config.yaml
num_hidden_layers: 9
hidden_size: 192
num_attention_heads: 6
intermediate_size: 768
norm: "layernorm"
attn_scale: 0.177
bias: "all"
learning_rate: 0.00988
lr_mult_o: 3.0
lr_mult_down: 0.7
schedule: "wsd"
max_seq_len: 384
doc_mask: true
Each number is 128 + 32 x the weight over its row's rms, rounded and kept within 0 to 255. Layers, rows and columns count from 0. Numbers have three digits each. The size before them is the row's rms in percent of the matrix's.

# layer 4 MLP down (transposed), 768x192, rms 0.129, rows 582-618, columns 0-191
098:153115103133176159147086089145125176159160163117097110124188157111134105051143155151181130166130167164115101089200158125169112127142106178134132113150096115158163094149123079103137121098126149142149098111117100103079145126162106167055168131129110124165110164110117101143179119087121102109106098162094161083117188127162120057132152080084096169161125145220174137121156156113009090171106133116174104128170129057192099107159115110080141163135151143157148108121108136149160170075138151114111095108139156179085109111117122111116087143151118143120131156105074077124088063119121147149
097:181109163149113107134146177102131127152082096129109092136115122076136094142114087115078137070125091154086082171114130149194168137092146147116103138130108146193056158043139063092133095071147116131126116163121096133144102081108170130179152112094073169141152120056108098172132120169171153096077133109153159085139145154145142119151143152143135101089129127140101084082171117076143176108150133180140107130158159109136148143124127122169164132206157116150110103118148165136132141135191167078141139156153135171135230100044138104146105099094116077100142157165180099092139156157113104109
106:168146101158123093098138138110168102092092127136106115106172115065158146119120106151189147177144109125181097153141138150128134168114121095213051137068148125093074096132128073119079113142130134117102159190144106132137131138142141143151088149116145083108156142119117181111122123101108104118142132173112167133155192116126122116146114142118145160130136110116059116192111176123141144126099144135199108133142141111094076123127073164040181171183108194189128153159244086077091138126093100092116189114167130136163117088063131139096144152116089138121112101135106160151074118138071120112
087:156135158094146112091053127154113178119170119038142196108149123128148150146194112124161117096135115135131055136120107092054182104125150110114103131084222145117126126118123104143078144129114093106085146141108102116074150102111128093157161146142156087121085115090141161175145096159116140144127173104131154054142100163138161159099116122098122147089081147144185127160191121117154198165078196142135103131174136125120103113135059075153127100089105116105095161117155171174115130089130144123135066133088127173161055161122152099136105151148149114129160146135117199166091137109088184146
116:090098136120135135088136045146099085154085094219089158077189141138117205126191081086136147155086145123121120172148130120093115106104163166138099133144120137090169197180145108096130115109159147096160150105170168158159137152167165051170181109109157176127143122130173150107145093055108116111130077196121131100156087149092087092137160141197136155190117157083116153146086084138121078127142135117100166166096142134135136155130164096101115109146090145160127122103095142119112155089111127149117084131125207069094055149124110145117128130159122119100136119129075126149107105151135085164
097:123079135160147178137134168104115176186148155210119054089114134137074146085128135130148154107151132073176116080150138097107113130085094098177103087123112169159159077106136163125065122158128146169190131115113168140095169117160141128098151064114135088127127140162155099092117104132140160151173145132104128133119089141178123124163151167130149138107026128157158085170121125161166151075167162129089103096148111089083108112113112139121063130153210126118047169154111088111146082079154125150133145163097075112152160122097117100087168152093148118142140130099106132102119158221161105140
102:109079208143168122132173089067116160165118165229114135120145140121108151115121086126108123193151136133083132155151067106136133223088085162166124126126105126145153182171100130146079186082145104041087107131132148121127150126105159141071139136109183136102131151146127096112199087082162160117127092116137095080132127103154151141106108097150064148141145125196144129125123162143099085196102139143113117169138119131074074152058147130140090183121110106150090121134120154139151073090127154185165108185136123120101167130156172101151086149152120115131091132124083122145131074137092105123
094:122121131129105112110132118118108172141121061114160147164127102070168124117139139141133163110043134103143104103141165153115087060148214141144129144144104116139190120209141164158109124083107127095125089132158094183085145130154103076133132106142120147194108130114139137183120141116195140102168115088146127115126131117111151144101140173074064160099142079123128086129035092054130154125123186140115107061128127119154103152096133182163099122194134059100151155145129116100138154131153147069136155129146148082082124202102113111097158139177055164137132129147151129071173137143184133147
107:098146112119086149082058161135108069124131177162122140143113127153105114121075153101101173195133102144152086055090134054100131075138102161091099059119140155119166121141162210143161143092104120169132111073127133098115128116141154139169067114094122136098140122136085083140140130143168170137109145103112189127120110147098197074162123164088083102113184103147133158138144234138174155104177116159134124154070106172114120179122107135108094118129147142136117167100154107151154158144095110099132098152148157051123126149137133111117117169171123187188078141116167155112087167122128158073
099:076135146111118154108161113127072144100136192147154119056132078113087122144086101045106154132111129132085145066134142166113124113147157158189105103084123120131057098191156117166091119144084118102119094154116116131095095189074157172084148152185146097141132121168145139151099157168099163191142131172146081166165151099106126147142067162086103124117111110114120088192104155127121107101135156191129114165138115097142101153060160130146154207124156123135116139137099132141164189176146064118132103113162151067088169167108112171131113187114128082111176090091101160118097171133159140121
099:128135136141115112113087143153106150184170130112200146180147188126131079138052101102188141144140087103131148103136156135127146150139132111140158086116085090174126096117106140142158167116138147126152113188086078138085136142108181133150118084136130098143102107132154144099072150081132131103180214164107175104075123100103120132154101118126135140080161091177139077113093132088194163157191096128146110100122129153040162095081133131159112117071109107135167119090087093146096151091170185143187115095084131154125151168079200127199142093109134110161133136122184133121086101077162104129
099:142140129153113103115092150124177166085176152123143176138146127148129120123115141106177152098097143134155141145123103124112128128147197189094202084113122116144120121115169170103096125129171204159118086108119074107156095130114157133117042136128158074130153102139164107114109089119147111053092147088146169131122190091184139144098180144071152074095095157102146099129131079146121201136140080157115155118177123135105139159090146094141163087154129144125136154130087127212152118181145119091081163102111109131069156185123194150070112124057116045100137106094131159156087095111103163129
097:175144105124138114165112096177136151153108152140112119145152037088109168131088096110145151131080103124102103092122123101136149110152114149081087098156149148129123105135076098128072147124122123179128121179158188104135176116102140110141177174118168155142123161090103127106117191093155152136078158117129075134122160078145066147057086195148107186165163103129114163076102134211131115142131115114147131097180048142119155128113161186125115057107098108159151163195083115118156095198099114046152115124110130165179107110062148136162131116162120089123108182147105117133136104133140177138
099:104164128140147124147070156145181090146105130128089179115124119142154095152114164146175100128126102155138165113081097085135116113206113187148170147107203121109120072109115170117145112129117177135129137144108076124196123037133170116143078108092169136128107100196148071147108149093124098168121088143110112168099078102148209095156153106063168154104178121089147153101147143100112107158109138101138154107132180123124125155088044086163141144127147144113105148126105142137085150137114137072158097152163131123153126146096153110083151085096173142119056051118173105198127156095154167116
095:217163135112126149100120114141163176133142119110088135121115148098149192154154128130078100128207111182132139114169092135191168155182065172152157180106115070076127081057061078146135158084136077098129129116122139135118148142177109154164156137131125107132116135098099112091134107133129129111082138141139134135179163119096158083098153081099144124117112099126188071112205152175100120117097131189085142142145110122128179152154114129131087139106130065110109163118171102162167165109096159130119106149107116149121141203143133072119154164146088130119118059103108155066150140136120098038
098:112125162129122113110133146146124091112140141086146146097179124102132150078147170109162161095026104134117225156153101158163091132150160097105148145167095167082112096104142185156163180172184160090087088122125063115103135148159109104137145175155130123111156081067150150082147150099130086117163096106164077136083107122094116114129094147140093137134125109151091157127128121129189162096061140130119177166148040144080143101119133086078152114089101144124177126121159141156142145186155186118143172148164036090068153118113101152159166140124133075141131140108112142117130150113190095134
100:131114139122136166083156102128179129076185202119122128143110152122160202105141100174094161129101120117115079118146165097156140099160151131131134099182089116128080064088173167143150107166108101129120157131144154152097130131133070125175106151135112169133147149086164081156119059154125133170192111124168067203058116156105169097134133093088135088168147154128178149138167160154102127132070150096129142108106100118087148164122131082136098137214132089126148174064128161084148099131117131182112117158124109087161142122091115112158119134070065175049105088146136131138146094155069137111
106:193137126133065130100129134083132121136083137171155122200192092100114082131121102093082157105103119121125088167123140134060153148160160111121110099140152099095169086159079136197158130090132153136167153166110182100124179136097090093132107196134159151141111133072158125133126135126127104122139106097107140089130122125123139166147119083098099202164135112118147141142129176168180110140139130069112190119124127192113122155066167157091184128137160141124102116177091117100217045120145122117136148118089102127096090125151135163126109082126081120148115170162113146036096068143198108127
098:161132140154198101083147189129182201138147200130147132095105103141217117146146103135096154192133130104149150171089154133151146156073189128085148109116196121135076123128143045133046073117171092112104143104104137127132084107115143093138132179101100126130080130141149193100074119196125108077159122119140132123123082126118141122091151069111171140108119092089092126181111121149103142144111173085164070118120167140117165139098109151167179128081101114133156107077125147106154125103096183079126097118148083117134153150111125154157174136158091158059097098134115108121127149178148149127
115:140204124099124145153124109157202147146187119116153169160045110084153109116100169113099213101101171145147097110081073158121072123088084117165070141108083111149174077156128097114151128185179147147100124148148145170166041050127105142127160105142112147159128120095116121133103154132093137078127134091129162151085154181114111133128094115134081080154183166125129181130112084127126128134057124140103129165130080151160173119180127163122143129070126115069141095122110130135165141077154130125098146190140133120146121120189115112126106118144069136154088103095122132141107157179155197145
101:160118095116112166189145100147169136163172080077137109162095153075179113102069149072178192160120155138175179131092064088119140132141155124110123134140082132161116100110120149171114083134115138122117126060079135142144130112145101150212137117068153160146103136124147101178097203096090134103104133154089122140175096124102154097176096163141088165159167146173126150148150139151104125113071089107158131114096165122132143134145130166155095137058136131112117107109147101128112049078108155091146109220142149069219099161123110150107156125117117096140145128115067096130123110147092135188
101:121097138159111091114150123185161177095123187181100145131113171169109148158112141140183124126162170150147148160084129079082136125138097133169080076080146159163074165053141154155106121124141100160071120096137107090141091106200122093141141115144181147097135110175098117128126090145143089130134096132140153097165120161122069115065095121135095092117202107123135147068125062107124156125136131171126137130203086085118122114191113098099148196158117161148086068142073156146137159113169139101158177097086138100141121074143086175166153163114071127198135092117150097147170110102140132117
096:125148104150110164147099090107102165108133177133102143123178130142115110088132129105184109133117128079131129094111118165135112137120134166128163119245081138135151110130104126074148133123122129161172118171104169113145105113154121148201140138144151097110189170083135081143122091185085137170111201129159113152178105102152053157122096087120133101124100155122131112130105072116155153122100121132094127136132117097134128162087120066097136191119061129136110139076144113127058115122119103159132154173121159138080230068178154128169195181139143121167081113164101121086121081190091129069
104:107128098127108075078139108161175140162140128114153156096147145148144097145113156067139135124092094128100117200130169127106152163117146036201180176143158135132132099091114147099139168130134139179137121124127110104145108116137164117163075111083107076071139109153161171088146109115092156139144120126167140139136175156113096087117059133134124146107058150132152151104136130115124171132131176200117148149083091132146094101096184180077126117078154152123054135069178156146168211113115095069139110100146104217093190122127181109154149127099106112131186157139107152090114097098097125095
097:076148033116071153159100150149117106193080100104102111105169149131133103112135101122142137132103170108089128100144105127110110111149137124130149152160120123110153130169160093149113120101112187132107161131076135122137122146138103169114124132067064136078090184171169161079153147107112126087136139054127091224107127156124113121108123080117190209144102149174111102143185094150151138119160131127081151168081071155081168109141143105178096086107131134087156146126087153163146128140145151152082185160172177100105134148080126115120160198055118144187173157141114109104184128127114109093
100:155141155130126199144096078170103097116106155157157077116121134139132173124078141177114126129099141081150129146152117068115151099163129114058125088198138121165136176119113125151081083144085104106106144113078121108092168128092160106203116127130061138116138169080109122158102156154134161128152183123178144123140145139128164095039108180175113138181130097162144146137175122159157105167135132122096132105152119146162112153118110118120152138183104106138092138107085102098081088000147144155089100185122107136176155180159123111108096120141132175162139131138099127139092133125062092186
089:133097149079172152167153139124194121151146139090147172131161123177161134138081109156151133157078183157117099098110114172186156146131137112164100134131136167095100102141142141078122144084186126173140042136109102117161117103095212139104135128106175071125117166135152102130145103040156109096110109169092138124118100107134113140085112147116135177138068170068099167133125033206080153141133105131122126178105138161107122134177122152126130111117061177110121129117134093131129104218151142159098129102076144143090105127044086141113125083151129112139107128120120144186180067130151128120
111:136176143112127096113142121097130105124090146150138109141139108136081149155158137127066121148107107142130087100126118112176080126075139070097115100126160145121108149159123148101079137177162122108111131146114136171130146122160163090080169136063137122138115117143163156144155096108111148108108168191129151105130216155133133098187070169118142111140135113082154154142135032114106119099084056162098089155152134093093093172098205126098074119112142120184116114171117124208128138209150187120131152143121177144126150094111107161169108193094087213162098150072115133164116159154123080069
093:090106089188075128152139157125153081188103126153109150138122189163183105113043126148138122150116080117142133123101164109166138123170108088149136125120085082175071142108064131122100126169070176081154124148108167167104152118137152195173145116078115156106160132135079097144133107078169137094126136095112170162205152088164096147111095083162156086150151106148205151078149060096108053180115147143123164118164111130112109074125097139110143123143101118068136113110149126150102174184112133197104144120149146104129103109186125127088164071145158143126102127101161083147142157146144090134
101:169127150122180141141115152113171102195196090132124144120097105109140126149141148093047134132145123105113087172129149109118148117131083108159125154090108202112073121116147091094128148120155114152131149185171135167095065112111229149158144102074180111125123084136154072120121096104102122095146167109128102108120169153073120160149107142093124133197127158087070204152110115169129152155105088095082142203157125164155133187164131121134131154159099112122115121095082125167151173074122112143075102130181098079116105140161108119112175143103117098101110099148135078142057104171155188093
091:136181108192191077107153130121096183114123148095141081101108110140160098121179112125180124106074141099117148066164122156160177171125121128164102124155109123152140122114159080141037127085129100115142102160166198124162147155170160196120133135113108142058122108108106130137064153094063149132108090203141102118137114139086159145065098099124183130151125128083155143129155088131090117121139103107091138108072099179162131142144118146134091071148077165139148143159158136177157136149221126148115216068079124148119103144094096152162133150107141176096085119143113111095119151102123128106
103:150089156072089103118119089103103141092103107123093171108123105131131163151171117183128113096080150112109146154150094155123091138174169103122162168113156128131113162118155139150165117132113158147080161136153110138111069129122059088171136171160160122155163124072082125063136120160061156168120130156080109117129186101093125173181172133096163146060148101083134151122044152130135133131116089069134193101133134164166131171149161112148132103127117134163130194130171122088181149191065140094123068074179087105173126093083151098171151118105150116142152080147117140081077132119147194111
093:111117111114129145165132090173116100084111173100155151112175125072094142069186141096108132120113198091071125141131138143111076139114110152100172163157149104157176172188101167159123144109101152121118069056150148160153126118088129103091105124142126130111137167116108130128203129104085129175080058126107149071070160159193130143071164141171156175146157217101151133183098142095162138113144118048130167106129122061178170112158164168156117161118100137129160141138105094110093105100142149127112088186131117117158157135082131087140137136115149094113102133163083075147087126106084106166
099:115126161133126119119122146209121103123144128161100126154117119174148116165200120188128141135139125118099101099118094164105142163206101129132119131190133186106189083153121093117095160082089183114139100140133162132129135125168088066145146117171206105089137151172122148143172162135144114118134118121177118081132179094105069107175127140108155127162093130192121051091159133134082046113127155126120141108162133104119152151097140140153211081071102081105108108109102153111074170064132099058143127124152092126110083166132116093117206158165086102138108081123098126181131110100127105143
100:153127174114110128116155065132112151141151114172112141129110106170159105126129137136091090092146122114120125128119085143146102172098089123124154093145116123144121195189160132130051116154151105151144129155207117187098126081177117127058095090128120165142140126168039151115109128130150138106142116108216181109125079147116121123118144099133164143038078113215102137122136121125112153100175187117166164184162107172153113155097128164105158133127123119089156102077104141141132070032095065117109177109147164144104147171108183134125115160150113156124069115075161098114175092112135121114
096:129072141200120205152093110072138101063140142047128087044098164082137127114152131175131165162129086173107149118065113108116177137122141143144143148126133110093080159091123155114160129117104187143132137155168123117109129124119157149093065162073120161137093143138151162113153152097103116153136089099084053113108123132105125099159120169169124123123112100162123125151107133107161102147158137192158093080114104096153209124164129154116147171101062115145154154101155118114131154150172127104081150106108202139149119115150133176144151150040093127163182155093077117201091163116106152111
100:138117123068135107113163056157149144135127102092125087111095146138136163121092079089138102130066151131155185164065166148143126100150085092149185079158116163090083142126098105126144146132111114151174121076177158132172147157087117077159128162142141149134151074077142130110107140149144119108202116138143099136186163088061123118148105076058162121103071131069150113172099125123128137148088163108136134101099086153157149126130138148139099158144085123178098122104152176075191204200141169134103133175107095130116192098149122094167125139172101094094117110091158116141097201135176146155
# layer 4 MLP up, 768x192, rms 0.374, rows 583-618, columns 0-191
098:112168118132222115182063143152158088082129093117107127126155208171124137124081139145104091127097189132193150187085081106122153141162136092156161149109172144106155190124130124153143107089132158145134195033160175144128099137100103127067088137147108102141109154111106100086095086081052152073183070120104102143155110114118136178131105124134107083156160183139133123118141150101127174046157139185096143131101125152132124146164153097098146144157088147165174097166134145100131122124144129149119140158135142117128105095148132114148059133115176067117109111093138122172098113096134169083
103:105211203165159142127179115120110067136128130161128102078163117128146114129098147121138079117069126077119111115198146126139095171103138179139121166145131091050154077139154086121193155158083120100065139119149103166135163121141137118136154051149138141120140152134112110158156148114104142110123104137137182147119081152155137161123142158158092130125124137146155128113078154084150076122104118061113156135154174175036106087067123131114099103117076113085140115174139142073091091141109142181124187147113160072151120167135155142133178111145093135104120181127061195115123196114150093114
090:154154158104127077184128163140107086190126135140089131084057101149068145123127142100094133117108144115166193146110141182127144093179135073114141163073140111160160110123143118157076116141153113135148178154180125195143119062099120151150137091111113151121112091146039099180145131127136140100152113139144092159153133102119093143144137178128157128150103136141110120108083074088146048104123119118079156088117154123174187088122075169050103093150118114129138123199177137173105132117101128093162150163104137175108111133117067122147134225084142151157099179114143104093121154135168065115
115:089112161139127157182127120099121088117116086126088105145086125103136121103083125119137198136135114149140152078192117113103154165184087168121101089089186132177132158117177140128154124131182185125080198099148170128168111097110122105123177093167107180130143108124101185128173143111123073073138151116164070111139126138141067119102148096093151133120115069123226131121124103112095070143178138161213126119091139144103157090200151149147070188211115111096080126104135141124097128166136106130156129109178126172122067090155137155152131132124148134075140115136118122093066096124104141131
100:131172151062131117156099202110153066128143106092129109148139131129160136123131118101103155076124162141131112072183107083199130126121111112106124195130128146139107111139121172131141092136113057120136173074135092076111135072149180099101118092129059112165114086152079209069108156145148166124144108097045150129067186144104109163134076072153140113155132157233125124149180112102075134115127128133172133151117120096129115117112063121146162185122103158188136157168114114105131115123131157155084116126090154151113083080135134181149081137151156161184123140146103133144130120124161177117
101:132145105157188137100131129134081089146113150138094110106148137123073184129119154129171146143162163150149133180140118145136084173155081159130147103168096115084127183125143087123151145205078164167147132150116133159151129131170116141135137117109123167123105115165105067118087123088126165114141120084151076103135091137119147101081116215139171098117137051155115157175138117184161138156121071164072133131084154082138148093145093142141142109066177076114149148105166091135110082112103066153133184112163079194117170132139104103095247140105098123097110155091090138152057148109115147146
097:135063175140105085120107156132128097091141124129174158151136129114097155138200138116140093181092136126113156186073080157092166107132073108133147122096172153146171132130064090111088099113111157195159157107101138171079132150093118133151122097108069122122128161122086111074154116121106133158135128103163103154195198124192083132118094142103133086131171206110141085136200123150079118120170115092156161191165124078133145129160086070107173117101176172143135130105171133126109094129119072097107117126171186183076128056156152084131114145102102138131151085145153130097094132143085148103
103:135175198117107101152099169103066114111129109104162140149099134139112140148090143088187112119148137189161183089119155088141153116145116090169165170154159059141106107151094118123201191158160150121069132153100062145091097111177062134167121098178067129119117120105092121069172156145111145110150127147140150150106139125138112145156114075108120204132142128159110124156160126112121146076174125067139179155088191116150092075114154156102107135086137070162170110101112086153114127088133173103156143110142071114098138086085155111171134160123141151153127149120094154033128067151130092129
099:128187071139125126124125177088190130120143113119115048125105163115127128111120198158104150140155100071074193186108131127127149120164164145115147139081116117091144151136129063130092145166152137103115179095103165087173104094179103125173066188065098140123167150057085106142101125109152154144101113090077148075187106115118193151114152118114162106129127128136102121133124090156132112164129148095128138136153127150110110153185113115089122094198081104173121126139127160154115050087118165132132118146093092171199141089130188134091155054117108123107111105189162152133164102115083157116
100:079098164143102146087124147128145142142101115104055087217140074128152149104131143171166120069155147133150091161183115162113171104144150108141114160126120088121181171173102114078113112162084156120137154130142104070177100120063108101089105163131064136128132120088128102184158125105149054168229100142138150137132155135113113085109190158093095114124119121127129123079146113125196071104068135130149073170174162111105135137210150143088185100161122118107141119132074141137101093139136137181081145144088092104097154124177163133121137108098121122169136152071073140140153113121111091123
100:101121143135039182125180164194106135107131098131140154083158122185154220182147107165072174125100120131155138148181174119099100186115124103151179142140117097109111139124180143077118156034148156117128108070139175128102051154158165134089107091102148122163145112117135138127133120091090169068133094129120149147124104147085130157118069181130092129093063170124132105129096130169135094151159154117140109052084124083068115122101158113135102098108162126159055098102136152135086136119138174059110172124099166141118143145147137161156123158116148070139111117144112152137099149137142171163
102:062153131120120196184107122091109097125154145094143101106169142129114060188087113123120164119114178137124149144083114121112169159095082157158177134166155091146095051142220184116156131078105089121145129153158089102091163147111163142165169186141186111156078156142162141115123196140119107126118086121051137138100115127180062166147112070140100127132124184096087082143195119151097102170131095100144105095067123164112174081136137138150141152133112086120139077102161135163127098098109132148151129131151152113118118132130148081181063145137105066114114184100090128143115146120136122170
098:126095127092166176112162091094133115099121118068122081082121164097144140121073185123155069095112095167127108175191138132164103152102147100101090112133128116119125101155149131117092112124117167058160146101129184061132131126119133128179152142131087072098087154085120147140169115130171105139157148173140074081152121160147155164195108171128155116106165073129122164157138142156116085099125023176109126126136144133119069183154129070094165186114185135083095164189145131055132103134135142109147145135111135167150153115119066156113098127091147094094127114198129154109131121121191190148
096:191143120082126114120032084162096145084126096110159101147162115143126148124110090134108190124150157127148133094113188138141108110119108153140127095142140140174170140137106153072158075170150102121160112112105095161132109144132170118169108172110151149122119119124168147119099112154137128123105155095106136164140131082131150199091120154055139154147096115175059137163200104129133179105114109136198126154139158165144128053125137133128118117106110157045141092131108140111081164087156083145081149056075118045090188087133138152113151182107104170097103149119190150194160113188096144120
101:109129100138172113181194090111150127163186148141184088105108124124159150181081108124124124149136134087125107089090141132166135124127150133112140091187193151159122135135136082145138094052137073158140065108131138124123119157119141075133178181080092117122170126096110170128164176143097180096140201109084142115116134087113132124118086138082094126151106113100158128180058161135139178195107064087147113126087147160117134147155158122156069141091132164132081132122106136072123124178183129115161154143072139146096173046174086120101101159101097133167137081171145122120116128157046141128
097:169054105084153158104104127108135136083098141140169086150107124114170113149125149146144108180163142195139140149172078132149165092149102135093095150083083120094156141155051109148131166115190202124076111154182101152127132146114156097125139141119150107144149067108133153071123158181097134120097109116096101129135101162184125100169079154119169182103088113171119111112077105179124176109109135111118164151112124158185155160155144138112143158104106135143105146134159096092206105144161141114174044060139130086051145120128088165160084175088124109085172124154142107097082114120123081086
104:108138114150134113188067144159096116077119094085165193108121197147129150149091136103113108153123105103182127171183121172160158135109161177084124170135126143123110189115115142152121121107124080149146113096161143152090126125142136083116114131150063098097108072103178150068128120140135148149104117154166112094079147092073134112184074090125163185118117123099155062152072124171081153073096197173116092158139107165143138094142128125071111097120104086111161185097209174153093174109055163157122157095100118123073128118129159134105102135136151073159119121156141117160117085148128187124
096:105135170136134238092124125154101079137093081149138084053148086136135146159057095132105089083129115158107094168169176161138073152126219113164154154052101163169164150142150116094139115114114105114155144174147149156091172161174136112126157141161087172133131118133104079112167145172115134124117094162141099181050117119141080116065159089123127118113077161132145160116204106120125169129103175135089140150131117182073094145099146136109163181077167122073103099105129100146091120102152110115189124170152083164137094123135124138157160156139129151113074134145119130129141152131168118097
109:101101194138121111112064183113092119112097156115151102095159127067095152106135140111127074149146121147096149081076074115094172143149164112098114084122124137147164098208190078140127109126170134106105214134149118120131133166128212139145109092210104105140178117074070110155085146135108143144149114152132136077072093146107190141127061119161075137111111104171129068121145108133096124116090108150130133146153151209141105131176159147126069154083127144090167096120163145134075188137100138104145132171160107125170109073072130101154126103157155133115162123170188132157147145139132154127
102:142133132124101125155097099082153106092151160127086120109184184106129125130059156129054178103105128152155148127159124107103144148073142103109123097181068142109105077112146162118135092121126110124132052098110091163186131146142094124087154116099164122165174074127189176101090153160106121136100103220122119098114145125159142124137093106194151076078113118111135104168135109132152115072177128107092157110148137149067126124053135087165155112113158112097145162127167150080092097149118167136096149150148139136100166123202120170150142148124083130147153150139197198145164136053180171167
106:131111146069157132139101152131070071157129114118125083093114124137193078104168122110156174121169173162194144096157132119142154137056155131180168118090146179134168027163147130115159158104205144065161149114110154102077088133125139175086106097118089035126102135088179122190118118087081095120140151162104125155130186138081068144108116118124133139139132155129088132153097079128174120132089124139143164082106127103120083111112109159137142136114159096173156104106180078109154154170117143157090098111159126159100125116156117114133163104125213189113150169119109113104088136120161120093
100:131131164049179171058113103137126177126106088132128165127101117165095102146125135090142154179144133170210126060122153152140074173097126202112104202143106131119104088159136126147170066121157150139170158107118112141112170145127108122105127081112110068138145130135120102136094112154178097135130177068111175113097164155087115168109150145162169059126164188139131120109138156138140123138111136165103184144104101144104066111043087151129140130120108098178088138159149153130110149089151124095079076131148144082106139153160144076191104095171150151136122079156092128166106121097060086117
103:137098117088135141127104132092112104116070167144090106147121181149147144177114138126106214120120183109165171157116149170135163098145099102067195158117120107114134106152134175165134110068121147165091098085132097109097085162115149128129109212154095117088095142134116109088161105152124118090174143180149152150150066108141082159097164113146165105118137120108212143190098090108085137141100090125147123143111130160163138138140148099110095165122144094092140213150091139158162109133158090039148139164062188128097090079185108142101087147106123091129102132092147141146147147163092092203
100:134192134138128113100039143127121176062162150152133144167079090165117118173131142197059150096125117123145150105105141077161089172152194165121100082145109128115102114076131167154119148152151068150133149130149133091168166181154191160105163151146103115099148102107089117104155164135117139143172132110109125075157158151074174135145119167135105089173081132094118203119090096111104134134130105119114114169162100133117077128087155118125086110139090144187144169155098154121135066137184083168141147145089106054191160135136145085074143111134105091125156136173112118104070048112129134141
096:079088186099118108090184122121121170140064095189122106155111164120125183093113160108127102110056124152101123154145145095127129127157162157155135165113105080158118084110155113089165157089161134108195157116126111170137113155182095129051128165084082164125117117106129112166171133116031161084136099124178128113112145179114114101171107127162143130122169178182112138095102123184175152106121114125134143088086091075174108107208113097160089119088157135087127118132161182191151086158123102115162115080120132178117137118126100096105080130108171072150114133159132153112153056137166165117
095:086103121094106112122118117173137100091056131183183082196116182106167144125082131123130096142118199153083142194096123096135104108138136109133195139157102128168132136116148168133112159113047137094096149143149110179103135120167112115160133147133104129117141133113119145160152097121116145133187174174143142147126133168085106098171112100069116185177127104127164135089141119128080099101127137112198137121174076127093113115116116119108108023140160138164112108138086098134088155090163134136200151156149063183116059146133088150164149193169105102140161143094175126125042111128126116095
101:122101149137136092107086084137163146118106213094129099104123157113152108173092113132140158124158091123085100092093097161139150110143145228186116153097056147166147098137139088149135117121082154124150174098131124136107128125110139130165125087136100172158150112135094133109122161178183076102124105085164106138096134162130169122078136128183131128137136081122140152127179169088141119047192116080095115144089149154147164079124075179156185156079141187167148114116158128118096099149122124101089132095155107110136113129195170101097088119158156024145204124108118163137144081114144170168
098:104133161169139101112098153152091110066138159149092097106144062101087136170126159139145124198160135123145141139150108143140070085082081132063110082160127194132144148172099128183120147111154095143164182085169150066066094113087091123163175138187149135167116121195098114162118102208087175137124105147101112095105123194100137068127135144110124148116102098129104139148113156174142138122128085078165078114111133093138120115143090178135137157143124157156127196158099090109163138145159130089108134102158071175084174131118172175130119138112068109075154119155046171107138146102119144133
107:092162194122122156156134142092145174078127072138070139100170158096162159170120090121122147133114156121100214141172137127169149078213184177064183096168119134156144159148132173150115127101114177151134127079148164099142175123116097129125129158084094107170143170095151138066155174096177086108087109149123181080109098196182131123168115102112111098144133120113139149142128092039068067118113130092192108129109086106143125141111111144176081112154148153111097133110110117098179096135127111104100143168173093099116072076154116140130073128147116167145156144110114110148104091137118101107
097:149120133190161073129092175075098125109128169150101127113184176154098140093096145164147138151108109118124081120095196166120121101140085102068178161108109093096162137159033086119140116139165150106076145143166092099107131124113122135128159094110182136113142097197080126091143157148183126075129165094145127122127130092114101064119103090121127151184121168128130097143092050093175101057055158125143122187168142083157157131205158146102128104101139090091145111171075180112164106187137119129123146112168144143156116082109168141114174130077138157144141142142136163123135091105163106101
107:139123132106194090172111175154068106103136148124198152079128131104124141138157129125061137173054138095146158117101089117123112067099135112133150128121153157169136140164117145109121087123126152115180105107116165179128153139158074172105173136125122137122122155084130127128134174130178127140080143113155104140165192123090153096034113131126146073129103139148142162096116143175115120180112140118150208122139093109127060136143184109162182183183123147079104138101110191159167149121129152056071137079088132115080114155104078096127116191108137060108189107128101109137120087080143086116
096:130147193076145113128058163177109088152141199129110154144174099187142163133140153096156126146060134102102097165117110150126138117109120109116098113149119084160144089137139122109123200101090099047105220101145119155104154140150098169171175161090132115191147087096123101150105145159187082152121091103195137138116125057101148130067127098156120133158122102154188114174112086134068133153129099076072132114130111127119167124161130121142105075098142176094103106076135151085115169137099084120144177165199156145104102104167159109149122169132111138117150133178089120153097149094165160152
097:040143113180120186177150125144100164146187181141102208131079099130110139148136115121144110129070126121102104132142127129161085133132079088134100114156082161146120192106188109083183147154098107195111105155146110134093151155115069115087124121090150206152104107175105127109084129119151196157112128117154169114139162097164141134145149148136128097042111143101099132143183173143152169107050141123121144144085137141166119133068187154090106094107119097097112185065138075148112094066110116132087155120087128125162129148166165120090109154148125187133117114166129180132115123097117110090
104:113154131144199117139114109091059176121105105116068104190174130113144044124071102148180115109132174135152154130125096061112187084156130135126104121126117130117154156118119146043157119160118168184191096152065172121140126121134171150114188141080124082064133121099142120128083115145102145102127094147103084151141091145169150130075133091141150119149170099151149149170109121184165173200138113153140096070082121064116173163160105117133101119145096077178089130150153138160107131177110125080132069124104141114106142122154114125139158073115181116132098098167115152113063161132116119078
101:164106119112131168158134121092133103100070140099170126112146110084103133084104106139140162110081116191093137146094095121079152140085100146133126131153161127141157211124115142096139120120126219136141160111162086119173093128135137172093075134119138142108077171093173155132174196097080110124144075126104137125203119125117103092140111166165135123169146097186144107177078108142144148104143120173117138139148116106159208167121142133118060186101127179186163120098096075072093148096146116131130155132060134086155089156198156106067161125082113110119131144078151078157114172162099129080
101:101102160122149123087078191132182147150148173085111125137129073106148146098108213114159153139139133079118136115104151158107159139154093116147140143099126164174124188176130096124079174151156141113053137088120181121141165146124122132164092062133132143094082099090130119104121176118116137146140105139131161139132176114125143138058130167127157109126180065243173168131110132091128166135145195183060115098178204106104147150120131094162147142111075126088098154131136118140086114110093123117132131108191125130099035159122116135088105111110094142123132155142109142129175079087120068099